Each number is 500 + 50 x the weight over its row's rms, rounded and kept within 0 to 999. Layers, rows and columns count from 0. Numbers have three digits each. The size before them is the row's rms in percent of the matrix's.

# layer 4 attention value, 64x128, rms 0.078, rows 3-31, columns 0-127
081:506510501521443528487555593444480488547465489576408523563458481532529502522510532541434414525506452519468507566496543528504524492514519548444530509494408571548538521437566450494510556420462424468487460429544506531631423465416489535432479524412427616517406480517508584447529512458561463415465561447513498497486513525479457422592510536477501538441448508511515616571468565554520499598394
105:504488534494538536476406478382496382521560500508484518492495477536556461556473462464524604466501457601649418529532506512623540510501429464463530519531391545512588600498492499472541427575505535585491533479439414456494491454473524492469550462568467582490507503469535456517603563553535530530509499462523517485560512499567484516490529476466368556523471528612465527474532546450494445551479
097:484556563460454520610445443499501613477504555473503520625561580508530507420533497550547494432502557511540509529512522469535441515513491565485466552493443489422437487571424485512489570449483440449502496552455536495581508574511459519418491508521517444514569504432497543530415447524522540549546539454520441485475555579448416343571532627496460383520593519504494500461543433490480510507528
093:547525441485496567428492458439387473523542514487524468539421532577498406491536493530498572472518604547466537580486436553460563463468375624423556527417519510492495501483557482431567537447514544529503450517568612456515448406593576490442585514496476521541511413541532542505473432457591410582511537526483491503466489464522506526542478579479527449491525488529510510537464478586457427519510
110:499507494529491465443480516504516540430596511502552538514607572506433528442504427563418469492470503480552490494489524541576485481526400452559505437479521468483602415498429447362473558522531484522444538569453543422490535526467553481501484495512560602539468490526586415475459453465451557435589482468502572429489430543410514471437446588503507491540570541543396513462524552443484419468438
091:479500506452575515442450437468506448520486496447543482453418562537610600504479537522550520382554405518390426515505493518421441519533577492515497534550528417470481469394485500457512449514468476520490421520503488509505463462525450458536596521400556476479536561448380449549498491477451564562490520517493566572465579478476444524410475532447474509505445591480533554483596489558505478391455
103:527492509551638497403527551522537375470474489452553518482464506470584547592520552457477500603521556520477516519450530535450546467551402504562511461477567456480507469537489514544530499581444455551551455510536418516443498510521546493575497510595495494562486467536457521428496536467490561401574512478467411470489576422408457534433454482491621549583538450506425435513522529527539451513404
095:560457570552622496475587502493457499506469481525505483537503508528472400501461475460547518532505561522559667424521448560510603420499456508505476434421479496526592447472549525554528538486478562468539563525565490466476396443573616530504564478545475463441486489522550572505459417454543424472531454463504476556437447501461515465505492510450590649514529459469492442561474522535484473546470
102:574492431488554522594538599508474478445605386483477469510437463574462506399552428442508523545527526430460440510544500428415551521437506494563620522463571497503455431411418500405559479548426457443489510532527535572433487511526544480489425460390519563512489472466508475493621501528474503496388496491474431534546535500528466520478506546477588523535501478535521578482436529526499477512551
113:582510527467574429435509510490557393502561512471491514501515413418513565498457418465443550547536383567487446507608498487515487567575481412516525533432562507497480514478377556535502485542470492532490506475433512453559547519475541526599507543507514531506552521466547473422477431488516578469514474544524545535475578508466448567448468422435520583588454597422408586488489521589522466479538
099:624471525608562478466576532580511500390446469518513448498547567545466359474480439406473511574539531592565474446500579513506543492544514435527470528569454521502530471530429516554506506472445459496583508572483436502462500486498566513491486495589531559428588452521530565475501577491530470442565473516505555434522459593437472488493574437501549530438586561549427468481533517585527501459502
087:517517450672476448446533447528539404496413433505551475533519500592506499471470599524454582423525570552459515523484460500532479460545448643504492454506459547456464493506480523461547491555395504522546544537528477502529505496499532518535527495625527499546421429483416522539508521587520470510586546523484481496522496454414489516551429541520571463536549471475495503439543441626403487469418
089:479543485460423564510403506573494430509463434508511639474456494562519439514515505608562525489471435526470348557584440554425441584539487460593496482497483439431407554539486467451484524562428541550532470499457382474618478495512524518503449555507498460462515513507469537520470558589468494506517560490509432551614442461521519585504485486485485433472482525541591495494460506548487484539509
106:429512425462410497478533527581557508558495563454507461462535559478500594496516510510446403474538504421492374486492541583386455485507482493528581520561428500541449493581462483505427531553452530442528542515517453569478481550499454494560381590559483434450512471559474552504459511507542525384578605454480474491537478497470477546497472547500487439500498424479540474518411526613598436505497
100:611454461566522469431572543483487493481557421583411471515528404435531514593533559491450552543488415469565520445523537442558583546486468489575498414497579529499410579533520562514493608597515457543521525495436501474531437522505481476539627427499468497526510499467488510414413489542468483569392461522526508494512531592497475510512455446509514520458574584449470485511534470434465487564551
103:462501436458367567536445518551434531524521486644505607473518505500503479496494505496444360495490618510484454442488514572480513542521488576564552455457524483450450499490531515412540552493526519460478498461515439479484507485477520507469426483590487429532403426551546481516437450559514519460555597484465509471522441517530558473538504468545595465481431452447567424542433412481449517616459
099:569503443480553569490490467506497552583464445412498561545513555476463563498449531504511508468426530575500549491456472549425545469442433534578561346456544438418457476498449442481498547534528544549558559441493480466493376422525526444556482478519497418531566451542603522465493451521512477537552418486542466549572487458429504550519552573519555430513408505491555507586479508573445448430473
102:598508503534448501397461502499462404448495516533548521493423481627427469498512523551518533454522407589565455465521528497520511576527465524484505499521545450525534429529417527480477639469471526445417498400493530492445543543464400478475525458450531534522611424481440484524499440509527499544441491485492535562540440464568464512444550535419491528482505509437446464510479523493626415471629
094:475520528493504511563459453523522486497514555473510521399520525533553415365530421562539533572509435555533417512528501501484482516553439356484563494427519423421467441498512513529455353507501653525520547556456441458563535483500513517497515541472568434421536555519493521538401534496484475505511491525532490402389429485541450527415524478513510503526515555524451408458487526518509472483586
108:503496395467474410540498525442463541560417532503575435506458568563560523532544444469491466475516504499536517495519613532509497461490462519522461536526472468519550513541582487506503495445496454480450485479508523448605458507545557506415411472506533380543546432626432539497544478511505396444535511541501562495476489587452460417495573474470465536428450420458594418558472590497585466603534
089:478457428462514586442515439497422355437511422476588468600503463407487497570506457525605497587473531510518559510484501425559566463529579572471485558420535566509496478468520532482512464380436553505549455497506480534495443383444477483460560494464517404446484566489537434458494567480471590485396544527495537444522485443590452485487440475479502502468460468472529551566499473469514469465540
102:476531570556600471552453453518474540402588475429464562487545505528456547502495484533456577516504396504472448473505490444511556469496500459540499514569514459518435562495439609476462416530408503468525515448509435476488501549450385442530481469514452506499474631547565462411531435542436472513476485510498437530468495532617506466573476467448487428526376628489514503485482422466420480496555
088:494508510425456497520411599483536502501595564490492573557615489562517407430503544570536545463485411487629402529505458512542543513504457499520563524525483455497464376498416538373457475541564539445467511526469535482441455535498494476554511463452570546460504510467435475564554503463492535575554413469528468544544567562526506517442542488535484502554541527621519486449517429462484416466446
101:520531545499460486455549629482509440463458433494442463527517480442457400546573454491498533481499496393498568473518457426510504507464576493568603548496543496480474538517530496492475586469581522456518569506455575573527452489484494468442595542457478601513529362455435432479491445496507562473495458505508506510568501456502511521560445514516541432463477380360608510532514388485476553474499
088:448483421526439436650393371534523488509601541510413504485472441458457464411503458597481457478458450501464540516457539489585433541477543554551521496479478525477444477466489483452453584515490508588549617495509545539496568456467434459540497468532430544463497418577415441500450450537484548557615499559470490459490413538504519548526543476515515491468468591521495498451448442445474479496482
096:551518532514372564503515519506532533528531457480457552506481358420534582477478529480482554640511513560452478491512569554429570572483517476451481520535491464522454562459460525555493522644506474511517493483555492415368441456503516496545575531460531450481479527514441444514525608556517487472497529541518499417512476586631511543512506395510472500490544537490509494515523582517497433394446
101:568508483567482516532524465564569499548517558528531442410462467472449499544471528520466521559466516550516509569448480382518470523498436550540589565367475447570404442514496516538500504562507516525509492487490539563622573496523430489539537546541530447575491552513530355496562477500508393506467544495484488448462475567481521489568532495670465398526411493515488543518582474477501526474458
095:416483534501485448442456479460546447471471521490488459613516500464523427507452438538470509473466540482621392480554487475482500481478566538596491415528424488459485507552531376429474501575479436465512551538449453466617501561525479506424530512491620508527477485443417432561499446506510499505530502349546454528452542479400491513532490443505414535486490417498540547467568527541576526559461
095:404472503389510521569461476487474578498538477496458517475487551538532544495514560478494433384531470472476520512559527588560469530417534560442562548597522511538459513569522465389507492462519539452453539497568485514447565471472421513457493472533508479526435418481444437544646487490467560520517560422494422483548475475533530523565432583484444439415452472582526538463490437561608513412494
# layer 4 attention output (transposed), 128x128, rms 0.0802, rows 3-31,35-63, columns 0-127
080:464467429491389491506541543435479443533532476544443432460445480470530484497617467462429535582476460555426500489457578525577468471463420529522528445560533566467515555581500445455541511494525578543539543534512539560451476500527402504485587482459515458504549519469386531540441500542498516552506527442504537432555623570546487514533461630525355457408547494487576504497475507496491549488554
100:551491456418444471498566524523512487518452465431475410573479569454424469388510438558509439465381541488552507444469565460496455443501584521450618501463553472517537508468525511519520491518497453476500538482538545500516502475447565510427504390510464508461487451587583520370457448509477490502428516619639485496469516524554494469565529457589498484554603455472533464499513462485573566505440
094:406438590510572403598436519525463516487539533619456596558485480586477464537480486414507477585502452540512521443496531502568427505591561379475487513508466496470548520513471556543551487450439428504517542473502450510434532509420520501519532487463458551429491513539396423412566566509476448490613503454556498518475548505552508516551514589530410603561546474545464490484503489451492537531494
100:413408537559518479505427484490500497496421519537529501486536493586431560562550462560465520452519464522463533518398485492504540470539541542493479473539599534497512487515579457509508532446483523568496442521583542536476443573461457457459561551561390453586450535508401503500543509567598581518496520411395481469537520502517587458499486614555481459497558369449550476573477504417521509523588
103:623619470422446491422486475438463517580543388461473516580431473546551523418520445492482488470528504452602464484556457541507543485477488526456413503518432513520586513465551533433446476552498529530443481444498464539572433477540573486461494462467483447465610496552547558413581569448464534595518461426533458500467564416553512482469485466482420475586511439480533502442425472516493464476452
093:502501567453541504480459494391587468542431569438539529617511566531451539516530547501482550472459596466574412489475521516526367542534588414464503504520550542525497423472517498463547426548443528452511494482487451539509621581521561591519403511529481438441441555553499518465551515429500543455535411466582437448520475449548582516485511564441468553528520533508485455409518551520473546518500
096:403492463478412503561588563606496550478431475454490439476627480459406487489540472527498481484566532494404528465407537579480412507510508554570551438489529550550441455581501427506507510490569544481511622490542518464531531466515445499493519430535468465522461415525492551578405462461440476547474505535482551506535531544501582530512567446559626552528485565456529433508443453537571493500534
101:518420487547469540453561481556420519494426408441517482417522439473484509526524430418419507493470458516368599521476491475474603490472446562462482503461516481600379508550421516560475515497486509551551460495537503509451393502507398426478566525494513524516535530457486509577479483561527454548484563520406506494557535503491460499538483501506566384424524501393512451585479446494453462437415
091:530537527455573444490496458515525468537465516466602565449535561588541535442429478436520550365556584464433491576493451402566488466463607476434427523489560483444549528508483462463563578506476530433524460532526519460564450552493504470546506527480423503559535494475570529539415454453501623526460412524400513472415472428508550495466488476471501459529555483451456533463589539505585541489553
116:580502508500460596422576495499488562461547426524495510480448446490478452460397538510511458557435653490502576472456455561486551434506438602465526489516474558509417468497502562577479535550544503521481482518604557500520487429503456465493479505561498492593415477509515479518490471479493444474549528559502501393553431523491475498485548454533638414491583551507460389610471445494456483482448
095:475494474448484562436589500511417576544514405530487487362519505458463475544502431478492538483442533435482557452570485465509546437485450566426448496424581446621515447561487518567544518507524461488525533471535541511509482446500548473471501419494563479563557556429609419589438484505448420555557460481482440485449587482564502463613466488546472438497563429423509502560529523516556527477535
080:467529520488520630501462487493474556471505474466495496465463497494437514507489425416580453416415483526487448550487498517495475452469466508446552529420534435548516398503567479508486498494554494474463477462553549509463522404509553521432490448512445483591491469419511471414496446521605540553499592380521449567519584432571447479510554495458514508506522379417518516575592554371557463558524
096:556447473505531467494508522501537424438625548418422559517388452494510504533417616504498562576400492437464518446489398397468472562575555462545517433551531522440588562475513487479484542547436522511571465466472476448434587469445516574494455588553493491520430453505493525485512474505505499437503521471517495557459480550505525535496482542540538477325502521506477522472521484442427476579544
104:480547435464476576516512534602527525457538546568479568461498497379521561499530485524564414495475500476443466495442431417441506467546586465584477458518535504547532613412514485453485496412521566508606555398430495526480507466567492546498481493436455398588521546430515552465496490473503584515484616468488499560434505574532529480432613504585546508436504446515550495455449480512537480482501
106:545551442459519528425497509561532450549501547439494561473497486497496487523533489493508510454558433483457486565610423415487432598528488454514479549512518446451488474538523497436519464552588600508512456486427524431497461458509372432519479527489529510509524484435534500513436490459470529520528399598432446533556549451459537602492440468439593490542436576444501641560467536597417475465557
099:449508469547481430518415416470419496496586440476388598468509441447427488559487456509472468410558417495509483492493451538539502546488473516544430524507480536544417542498531478421573579542520524541459486530458545565574517504423418611545478550560480486565521419513420507585526519405553498509542516456435425547526529576493450539589535494502425572494472472580487486580443505468452545494548
092:460509471570529547561396445575425509543464470388551427507503482458518445576421466551486450511508405512454468543502437468550527587549438449563472578585465502423468477556492498482550491494516523499526523550477451446470585471489442510533431530461390544474494556509495530557501583546477434369579592509526514531535475471518526516452458453508571556553623483580446512561464555530524462462474
091:458513504425517452511489569544653501526472562493511480577448545472427600509437565515451473481521502490517497534596413471513435584441541505607511486483517523453511446471546523494524451464496436432485487442493581447468643478405493525483514567567504522523427437514605561495495533448550486524475445570553563426530462518493467497511494493481613480567492523443512464482535556545454627552533
102:499542479504443438446490462505544426428599411489441581545438424496482482481484591542448529570454538457484531430557470551588536453555595503528554458409518522468654534451506506491455581543508516597501490523526462573567488519511473562552558452482417537523422487561505511429482397534547472436496472516477512482543512577501544500499581443555530538516506571555494437458469505444443503503607
104:432493483429475507584485485476490486508501558529449444447564441523456464486514469469487463407567447434513455500448543463520493437506467472472480485523533512581555521439608533552568465460523544486509436474541438478503576470432405510503491455421473403531520527377582521562552546549515561574485552463548586452464611517511409507558588455524429584537595474494535513566561560465568485437548
087:415433406555408497611485513513436525569440497612544527488510421496534482487499584527479537474456502527481582474528509603479467580457450583554574471432531463495388444560486435493527416441515459442448555545522553530500453454462476499539572540595552469509490467567456521535405443499432462519474546513457578493434444488509555515505453519612529444481480523488401475443534505533497484429499
090:537448490487626393444429520477579418448457533525508494544469506481555485491434466560491642502482489509492527522615438548468484568406506466586486578437452439417504504487413532479457421574501526529583461529464487407513445510515503548534513483508534513437483513559559458458543502528515471440544456518500492552490352554501461512476426515451535568516484588553469457428616493517533487509492
089:496516502572482466512410517422586487507379426414510390634508576582507536426459497585445526463490555495533462520510457481482472479453609412486438535523494434494641491431520487455464525489494482509526445509456519441485513502488565560495450517453486483415529555539520509322455457550499535449452430492523481512438534516483505500413484508488483502516539530480467571455499528530444482532399
105:482520528526514503505438542539498477530438477455517539487529456603474515477543435491489431440529444484404494561521457407450474522507530441434540491459571492430453402501556582455456433431534600502527493561520569445411429498436548560513498468413604479494542575459531457492514476535439558463509480558495494484501464571504639600495407550511425479479496427492397559555534479576517568534509
082:543495563518510571422447472479492443536610485467528610528458496550531517457420470499497480442476449485629474588600405548598551544520501487430445585521430442514558435473555475510480456499481458536423436466438485520543491532541530546417482483544539520476512560459520423490577500449588414462539531413531432527469456424559406519460513482513449561534457502595461526534513531537465466462536
090:487559473484471471381525506541557530464590496532444588431499417447463608550564546565584503504498452414491529458561547486481470571559510473484460472508437539451534479444464490507411411544533610474467468549384504496529474517489475410490443466437466592510498561500454491462468515493435499426475402575461462505512437509551540559521531409540469518505403493505482566464435523601437528449525
101:500525445501461436488486521583526480527508525553445512545406437485553473374497559507467377486572542439424585520529601634488410456485528486498486510466492434408510651443485437521462392452495432535497548511431523415489464494481512472555498539503437506526445503452524478489475524477564507514427561543539552563462485561432484511465587504531574522521483584520470520457449481535563565490478
093:563504525528457558574484537501457559511510505506490444568478483433472472505493448498560534464411422405539376484593542415492473579526558400482519496500499468565548424423604532496493520439515466492590501445412504525423474435532504517392491371459421486493522580519500546409438461485470513460468485451559497559480564489550498470482599564474501504542536450509433550577558527555466539471514
103:415466477453598415545431547432569465477481526446542448485507545443555603488521510538476575504449458498564389514417468386517454592505507381449420510491528502506559569387487455503498483525493476526472513440428469491440557561554544556472580584449518526425508494492483530466551547476475572542479466458515519526461434492496460507475543496434431579463522428498540600423526559441542507521523
091:520515543470507553579521533524475413537508625513487424458470498557595529518600499508512515535636442544541486579519536477516511490495504495410471482616477485533508507495488524440512429445511494522470458495489469373498557476450487432573575489542518603534442601416457540543568608431485473486484552519512562531533498514446456527429461515423459513457427523475466489449410602570542505500450
098:499518510379550512480446491517551424444465561511555530443568586537523534483573539491510512511511484522570547506526519538389438448474486623468424509558557538434521430497372481471533540497498461483523466568577463492490446552597520513606485502443446464572459541534486549474525518556510574502480473507477420449453476500526541490434523590418451466516429472498597383459493548492563505417574
111:403484467366562513377521434441520518503524534533471568548449480433491572522558526416542492503447544463449558423508464506533423466550482519499467517451471510561442467546427510506502496542524571502501496540476532582515451564444472515445541451537469440461536515522501516417493508508618595455526551375497486530465539406560484461504583568597473502514461424573502441450455451449448596457493
091:496548551458573436523505444453425461470480540442432405526456522620505576523535454389425578546560443548498569491465416523567483459431518495362449529515421503511557507496473479540544480512489464557438427521487516504508504534434434458545565486543536550551540581520461551632537596537618502513493541517496511590470541486461495452511470491433489507494471559517563594542541501486517494545450
110:580553505460510479499492489609545452526501549538521511509492587493476554456450534495592514468448590520523462488542587498612434413472548505562548556502540462476473424511487531517501516562528466414533584456420546542500466540462529522389517519533587458422510452515573464592560491429450498560492480506417471438394517461418480480480515394420494487604601516530557517546492515441453537548507
092:549451476488454455455469499407582485479461606469480560541512514511457502511515591513435502501453560570461543386415553502524392524513511595492450523543515516590418480552425492555457496610543538510521472566501481569564495562511562600574466504521485428618430522551523525471595513517542580455450490480498490463511534484516527490511525548495518499444511451520501345475542516453429588472485
095:586538550434513480555413497532517499501539542522433474520460558495590499478499481544469461495499436526597421623471502494546557527444395487470518555534494544406584503453534557399548550518472460428532503505505447432540463472514565526490543511467458516535407553562440563503593525490531463562502477579517423583458448514515461409478545511409412467477447518506492464415513579463517370499471
089:528482488498502565578400548471439494504468439529466430440518530596519493503579520591503489538529470492535478536478493459475612451462468502483446566527532419418552541452550502488624493504486542594571536490535454467483498460396449444472404501530510582465560530536491469589575541590412394524578540562472543477475498428425475471466441498434478555499530490556452494572442568557504480492569
107:521555460621470539542563545550541472523431557509508489525446584547513465472432482508419559453477393463546493459599490508518547571496473478456417500531493513413524442495557482516473565501531498493560532512531598512446441507423421464471639538587560550550427412526460522557484494511452501500412414577410539483477487481472548507439404468501479525515483431474519412570461474581518486499561
111:552475477538502506537443519601478407557577556492460439475458485545515517470502515640516532494497478476572436502583408461485421576469495569497447517552514481496653455503607560448490524540556512472385586472480504420502485525509451511500516496403553446434463477493493440552505529425425433553416515520423504527492459447379453545500495455482483523554463478491581504541524441560480521525541
103:449571457473543507502522533454544427494502466546565545471514570487536513565492602506608525480432533447510527571535520474412469531499577531487512556465534473466501575444446451436508516433518544525512523513532451470469496511541385491446614539373392399486489466552433560508451508449423505557546422556485345437507501414432467581450453473473498470500468499494517502546585530477482555514520
088:439606467462481484403480470474576469463461504523499529543516552417530457467400463477505466432413456540470427586450586581496515525389541496501524570448585560530514560518501468566505474496560547485508467567514474501486492455562508515501449442521449475500447449492497407445547538472595512511542546464514446498479558567557396473490581458534441597499531457497506490500507461376392380517502
092:442419475522501497453626451499507572458513497499560480570637483420411495538390472479525552451424495443509539473513556507531496528397540535553472487524482559515422444588515554603526578527494483480485509507504549508472518533573622476487498436591454522422592467527602482489506462479495517474504498567607489433482495519517457474539506488582607499580535523539510457511533441416476483473456
107:462533407534507495498524523537559522521461482587458485567508549371457446569469434460581521473474518558547386522541560417475463554490499487548465452545536509516516467528565589464550579463507495491464612486505457480470558424535505548510475403553552469407471454556513519442526504458507374530504494517434553567482468407459393523531505562463507512551455532514480378403540557503485558454531
102:548571422590481546489498559561597497577501506465508541511487549467505487477392493554476440399559487607510491575518446523480543584416512408497435565538375488453495454489623510509518512559480508534517524501446473495470511467440488491456499490470564535424526481471585501456438420455522488523479449637521447511513533609435476548479489434438510556592561551521475581510548487482516454540510
103:551507573518539510536624496589443472508394465438536432466534511535523496435407436517578500446561567434519542548458469488516506470447510411524560472502488508449462483531423517542568504467461435501513487376444553468468517431493577385523469413573629577383593543494549548481459504508503500485506549437571512608484526549441511543469504500433460459528514529516481544495449476481533468502519
109:581546474502524470486578550490543419423504556481479582445483483569409531490468465482459450516467459401427501457470543429550436458504554452545380506491509479510496581476575539591516531556399472454563430486426523524508469537413470504587433460509504445503568524571600489499548439531433547494505494535538560439479635531478509434605509497515553526475517470449528472575567407503481518508515
112:444463521452597560584567511569496456472502583558440501396423409485523508582558424484537489466440505504445432436494408545442474473539468519329426500486415454586567486523503505528516412504460468529561557511543506455486493521531575482530501562487568568453478545430573503484490440464512442527472499509525413398471558505466493438555503477502535511522486461477504573557587529492554561470536
092:469468480468501422463538446454487541511566371463553515526478493448435580522594502547495491508408620467464543480503462542495489413517617482557405476448503526547478443492408491550472553487630516505463514480553516613527456577542498549519585533460517510512513497595581478488345474497431478494528530495450495475475456496514525470519430456511547526553514499551552621567542524524517523445470
108:506540506521562498472430506585533467522354521498468515618596447452506536514479517497482430417542486512492521428466564520465468527538528472505574516546431532465441491554352548497527469544436444554457581497444511478401449538506452511603487471572498470496439547507492513468474455455606501422506462523509484566530497458508398524596434562400490518523448610564488481471502486469463533438461
093:443529476546523550551530551525436407508532497466512481455518510528566468436573512469440454527598481434519553484523546537483487523477502486484512520493495509547469429505451419411524370404483450450595454506558533537594460571431507558552543609403507594587489522523462582502496439527516525504503554555505484524537495483472591437500443537488405383479463485467424464437531537578530444463425
107:477439419403547505505593505412547439485506541521564433432469461478406419448503477500502518476477568474436572424518547564515464504510616457520505537457437437510433412480518429635424619533468590467534534496539499531498586564471503483515435504468510411438532444539519459480419400555480508489472486461512485464491501600485526514462535505520506526496571474481585481556508417545519556459514
097:535527467456531517444548529397610546451544563504559537537540543467491534533484532552513582466422503489426534431507543530440390504434553564520417528498492534539463462494512533544469556565566498474514454526405405575506486548517461539465514544484487433493503470489600533480542547490461556492446466466429540452463525464542497506582540541559533518461438467459531336517564472426452647472564
110:446536509462427506485498486505544554493576440487535560438516454490457540507429497576538515467373537512460535479542438437535504587564567456464564529433549542536428429579511451494432470552531494444390513557623527495474583472530519561491496532461441527588481546485507459430526505511568584452452514488468520477455516506611601521545542476644483456522497426432457442469578528529528546488521
097:502430465532445518455479554509548556563476477556530558604562422512434531482349476518439450402500501532471492491571531543495503542415553487553572431423526465544479492505550434555501484526525489470457537447420557488532480558506512489438479478517525489441536428477537442464448420492530453536473479438580523457515463525516509502574551436673547566580502475431511553535544388459418455505498
100:515515529575497523484560537524570395506465475484499510533508519577580553481503459529519451508551503546515464576512544493437574564464448519562483456478467585453491406486534516504442541520514449561513444459478366540453489481533540511505470405514521595572590458454505513493530539532529426447487504608500460424526424490422490508590426449469531534513565573514471443381585484370488402492486
099:414532461502455415418440469446530481491595429489548591471545474503489537393438476458459443404432450502544557564477427465450522518516485514567498522403521481450504567489500467513418458415502497546428380513502463507417456493536517543405477501501537544410564442443472499505527544497534414471506556461532476557563450468499565434496387507585509392452501480467449567470538452513466514547483
097:521543477408521550464541497458564477507519534577510580540546539472471527476563462463490531482429538526530485484418570517550413533553538586477493529516566583608460556437400605569447535526579556532503481515525505575485492501500508596533482455514416377466464467502569477437521473473519563443522542454475429417390478470554456499513541489501518513469517383514453395475482451460476517404552
091:371541538484505419482511477465485554471353454508534412499584506449496546512582444443444435497513446532451497451393516554509526527412502506494540506432530582545378481580456517582483594479520476473521504510504452528487549517499629522481547519483515449525541466563470599474474567529516473510506511366441483499540556480498495439457476511536458576528436476510456417485485569514583551443472
# layer 4 attention query, 128x128, rms 0.0813, rows 64-71,96-102, columns 0-127
124:489433474527479534515472437516435520509465577448504521437442550492392584502546464499519496472429522536563436491501491413456406566456398554417591464463534442424528507525570437486474534517486505478508487407522493536517569458551567503542515594572473534557398374544535532502559461477555441525573488388570458497482441472526520485456439548506502504557441591533501626485530495535489538524526
093:497544529514573412573448559521516564533552452573507445500478504510505425501471472533442544416530468466476485536566569516502477547576591458431495432513475416616550440551468471512539526532521587610519518577424555467502344570460434549479475561482491464439449529487456519544525445486422553486532430606452457493541552544500553451514490519489504447429476482491534455523459518603482425453460
102:401460479478460510502566437498467455497421572481559543441446501593480558479507475463507515497470540575518500468516505421473375535429517557471570519527539508460464482483584460500460489491569476475503465397538506535446616404517513507534498611545514555473454423498503443566502523504469510500502540414540461543491455524570500494451397560466411446547397599493435542472556528626422504512450
105:495520518560531368577468424505531503514519498526456438501458496554526422527466476547429532462494515442520607523564496454467537469602581535418543445508411459579557463551512416501569439470532581572520523556501590481509432512446497528471487550517505517445371546502452507560503471495437506510418465600443499525546517576499546382528475461473474501407425538474500505516452393563479485537507
090:624513492438455530417485551396514389461520505549539430515525560530554545503483449530554501514518452474476475602606528419521481580573530455481498468511492412548437479538401533484482467548442525459624523412382532563518448479497426493456408480427532464512558518456453451512472563491453510528478493490464468533569528483547489521524496510486385504518493573573454557484526560428534425479540
117:483458451514519533490577492537460508438504555445510623445505447484446503509566472401486501525477512485548408430462458518546495519427446525514475538449504545400540507551612475504442550461601451416449457451573419565498588477585476459507509488543474518513552448425555430460528564521505480492565561401565449489484490469529464570507543474527575477567521454416515420469553588455444602486526
101:474424480471437572452484431511492487413513518472504477450467532495455605458559489472587407479513549507465434483382468474552450532483420591508567540481545531433523594473610460516460509571535458461469493395527429528543564456528492454598496518557491484592547490494534511505521515524559502530465583402577510489491458504521344509416507473468454473589564564490447486489498532451437519531496
085:459574514514488471531459506527575562535542544473496519513470497465481499550503519518503461429570496504553611522389466534495618453504567492415478404546497555509589505525582444577540510522443525583486589616481428439508398515472497563512579508533510496486415557535529527476517443505508527462432449492450609470489437517540506441584509482465537551450563550469410466579426508575558466558460
111:492485418470463549554533395474519585469508554438551533521362553562515569494515500452499456448487558512565485429520519523446451550456479534511584487463515493476584474471535512490489482471585489471482506536505493545473566544616566490574445576600584586474520393466454494495468549472448438442516508458558563476527378476465409497438432484543453459562444531540466474444558543477452547591496
098:507575459547485513384471515448450419526486487518472441481551489546501460554546539568427577476463480531453505479507434426530474457587521518486496463495485461513504524564418397441517400481458501536487634528487596463512481496419469525484638585520552477519468525528497497564511415426541507513587426523424570598493501456566618481503450553395491467450447553516502576492513488499507491541477
103:552454505523462507530471486561533524466510522441549512510431547505528510517541420472509525440466519493552457431512555609437475570430515542589560533515620507450578386420573501509464529548497427492429418534513504523488554536573607519518443531596529583472481471576475506457569524508500433421534565480538465564571416524511488538430407520514530467600495570530493465537560569502431503548436
105:538541502485436457427473538482501485465476550556462539515428493558444527544438482557386526441524540447489532579535470438464516534540528469431534458585569493535467548499539429379534437514501491536565490574444633458527435524452555577416470566496542512500408508536438501479488372415491486454480415524440519598534515546569600468585491540479469523525408539487473544453506482506508444471462
109:362498492529525521482571408465515426436540424457520452495573492449560417512473472488516468539459545569400544500546475482577531453530445499498500516476448485470443529585510547559512512542550497447448503446470528595499503433563453477538577474458550401456613584448497489579470547605480539501484548520527565491403622449511437390472531492497551433488492475467597470512541502482458488509518
098:430415461441458491530492534447514509473512493472569448459468550494500559437569483420571520510564526491543443357494495613526505499411564507546550478498513490467572460402504501512436576577538432411469448486587432538480527518511548498587446506564477488544557444525502457421559565507466420510534583488567484499500424530495450608389474516532551468506539450465426477490560563486473555509436
112:439431507523455497468536513509514447490531493400495481430440471513487564396575446443537463546507516554496415368481560531530500564464529505471490522457479493457519491514484517552414520572559411426438408489597459576463588528518540429589529488566530503559545529474559472574557484589536494381481560437599461482446420440440480496416539471507494436465564492535479460484562528473489517545475
# layer 4 attention key, 64x128, rms 0.0771, rows 32-38, columns 0-127
121:543376556461482499589532544478419464515563546497493529492454515459515517462577452494546459530420519470487512478408546525435561488454539542448489539490591590456558498452496537499422481530560528482371409445558514468533462503541520425506480544468357520586458506454507518465509552516538426457422523429586488553431506470533424573475546411556456515507496517409564497522550494486500567442578
091:448516472495515639496536442363502443474463561424509552498444490465606487417545509506568440537463387521543456499490542460457398580423474474552424576518500526504595542484520486519433417539573466549487486492487444549465534430496509445504528495560396495495518471481528479490591538528494504529485546441538473415482480480462481576407531546512461469547547530474546461380557565473468513532576
098:497383507488544592563517523506496520527434546480468541476529494499569505426463475536539464504411456535496481445442558556535472569404460488502453520469573568457456492480475609547422511532539517450443402464525526495522466492565525387523526537571441457573570515479604483440428480540510470522460507443592478508491474467441374566486470448582531472519511561498588438456551577461591560458529
117:446538494533469669477447476358609439496453462435533566540484504484546496538492531505518573502574475560496421539629452448543497477488478458489486455487442406517466479509486455446548458437476481579560554539476408526579507453436466522492486506541526460530518499461514464556567514559493575536565537450471503461468430459451561457461432546427487444524554464557460540390580556473502484551480
091:410467457437485492522458421465459508553507511494517554514455499509527499485446498642533525507443421495421500582522474464490498493524493405439423504458505493553510481472450524511468515462392568575474431513553443520499439453452459481461510475472441479464511597545527495467519475484419611610340481521520423509440547525478542472473502585472444543447471586520598495539491575525526466423606
119:543407550418500510495504560589520468523530474443543478554490565512557531491480528528543496516406516495535502490427572564526595533434492521551598492494574577416429498445482593474436537557549508385452459417433531512432438470540624429484427530546461506560568499577519537515462477550550434514473509504572465568512524522572448523467470467495481432600497494450586489462552516558525538446546
091:572437485412507493569382558500537488474461512500500548579489529476525504500480465536542527470458454477516474451450564534513520484448452552565541466437557588417425478438409500475432556554582454428419483466567466427477440443492529433454488523503487522490591460571526494433443515502522425511390503391580472481510499514547492513468445465481593492583482456467597439415578576474530484432510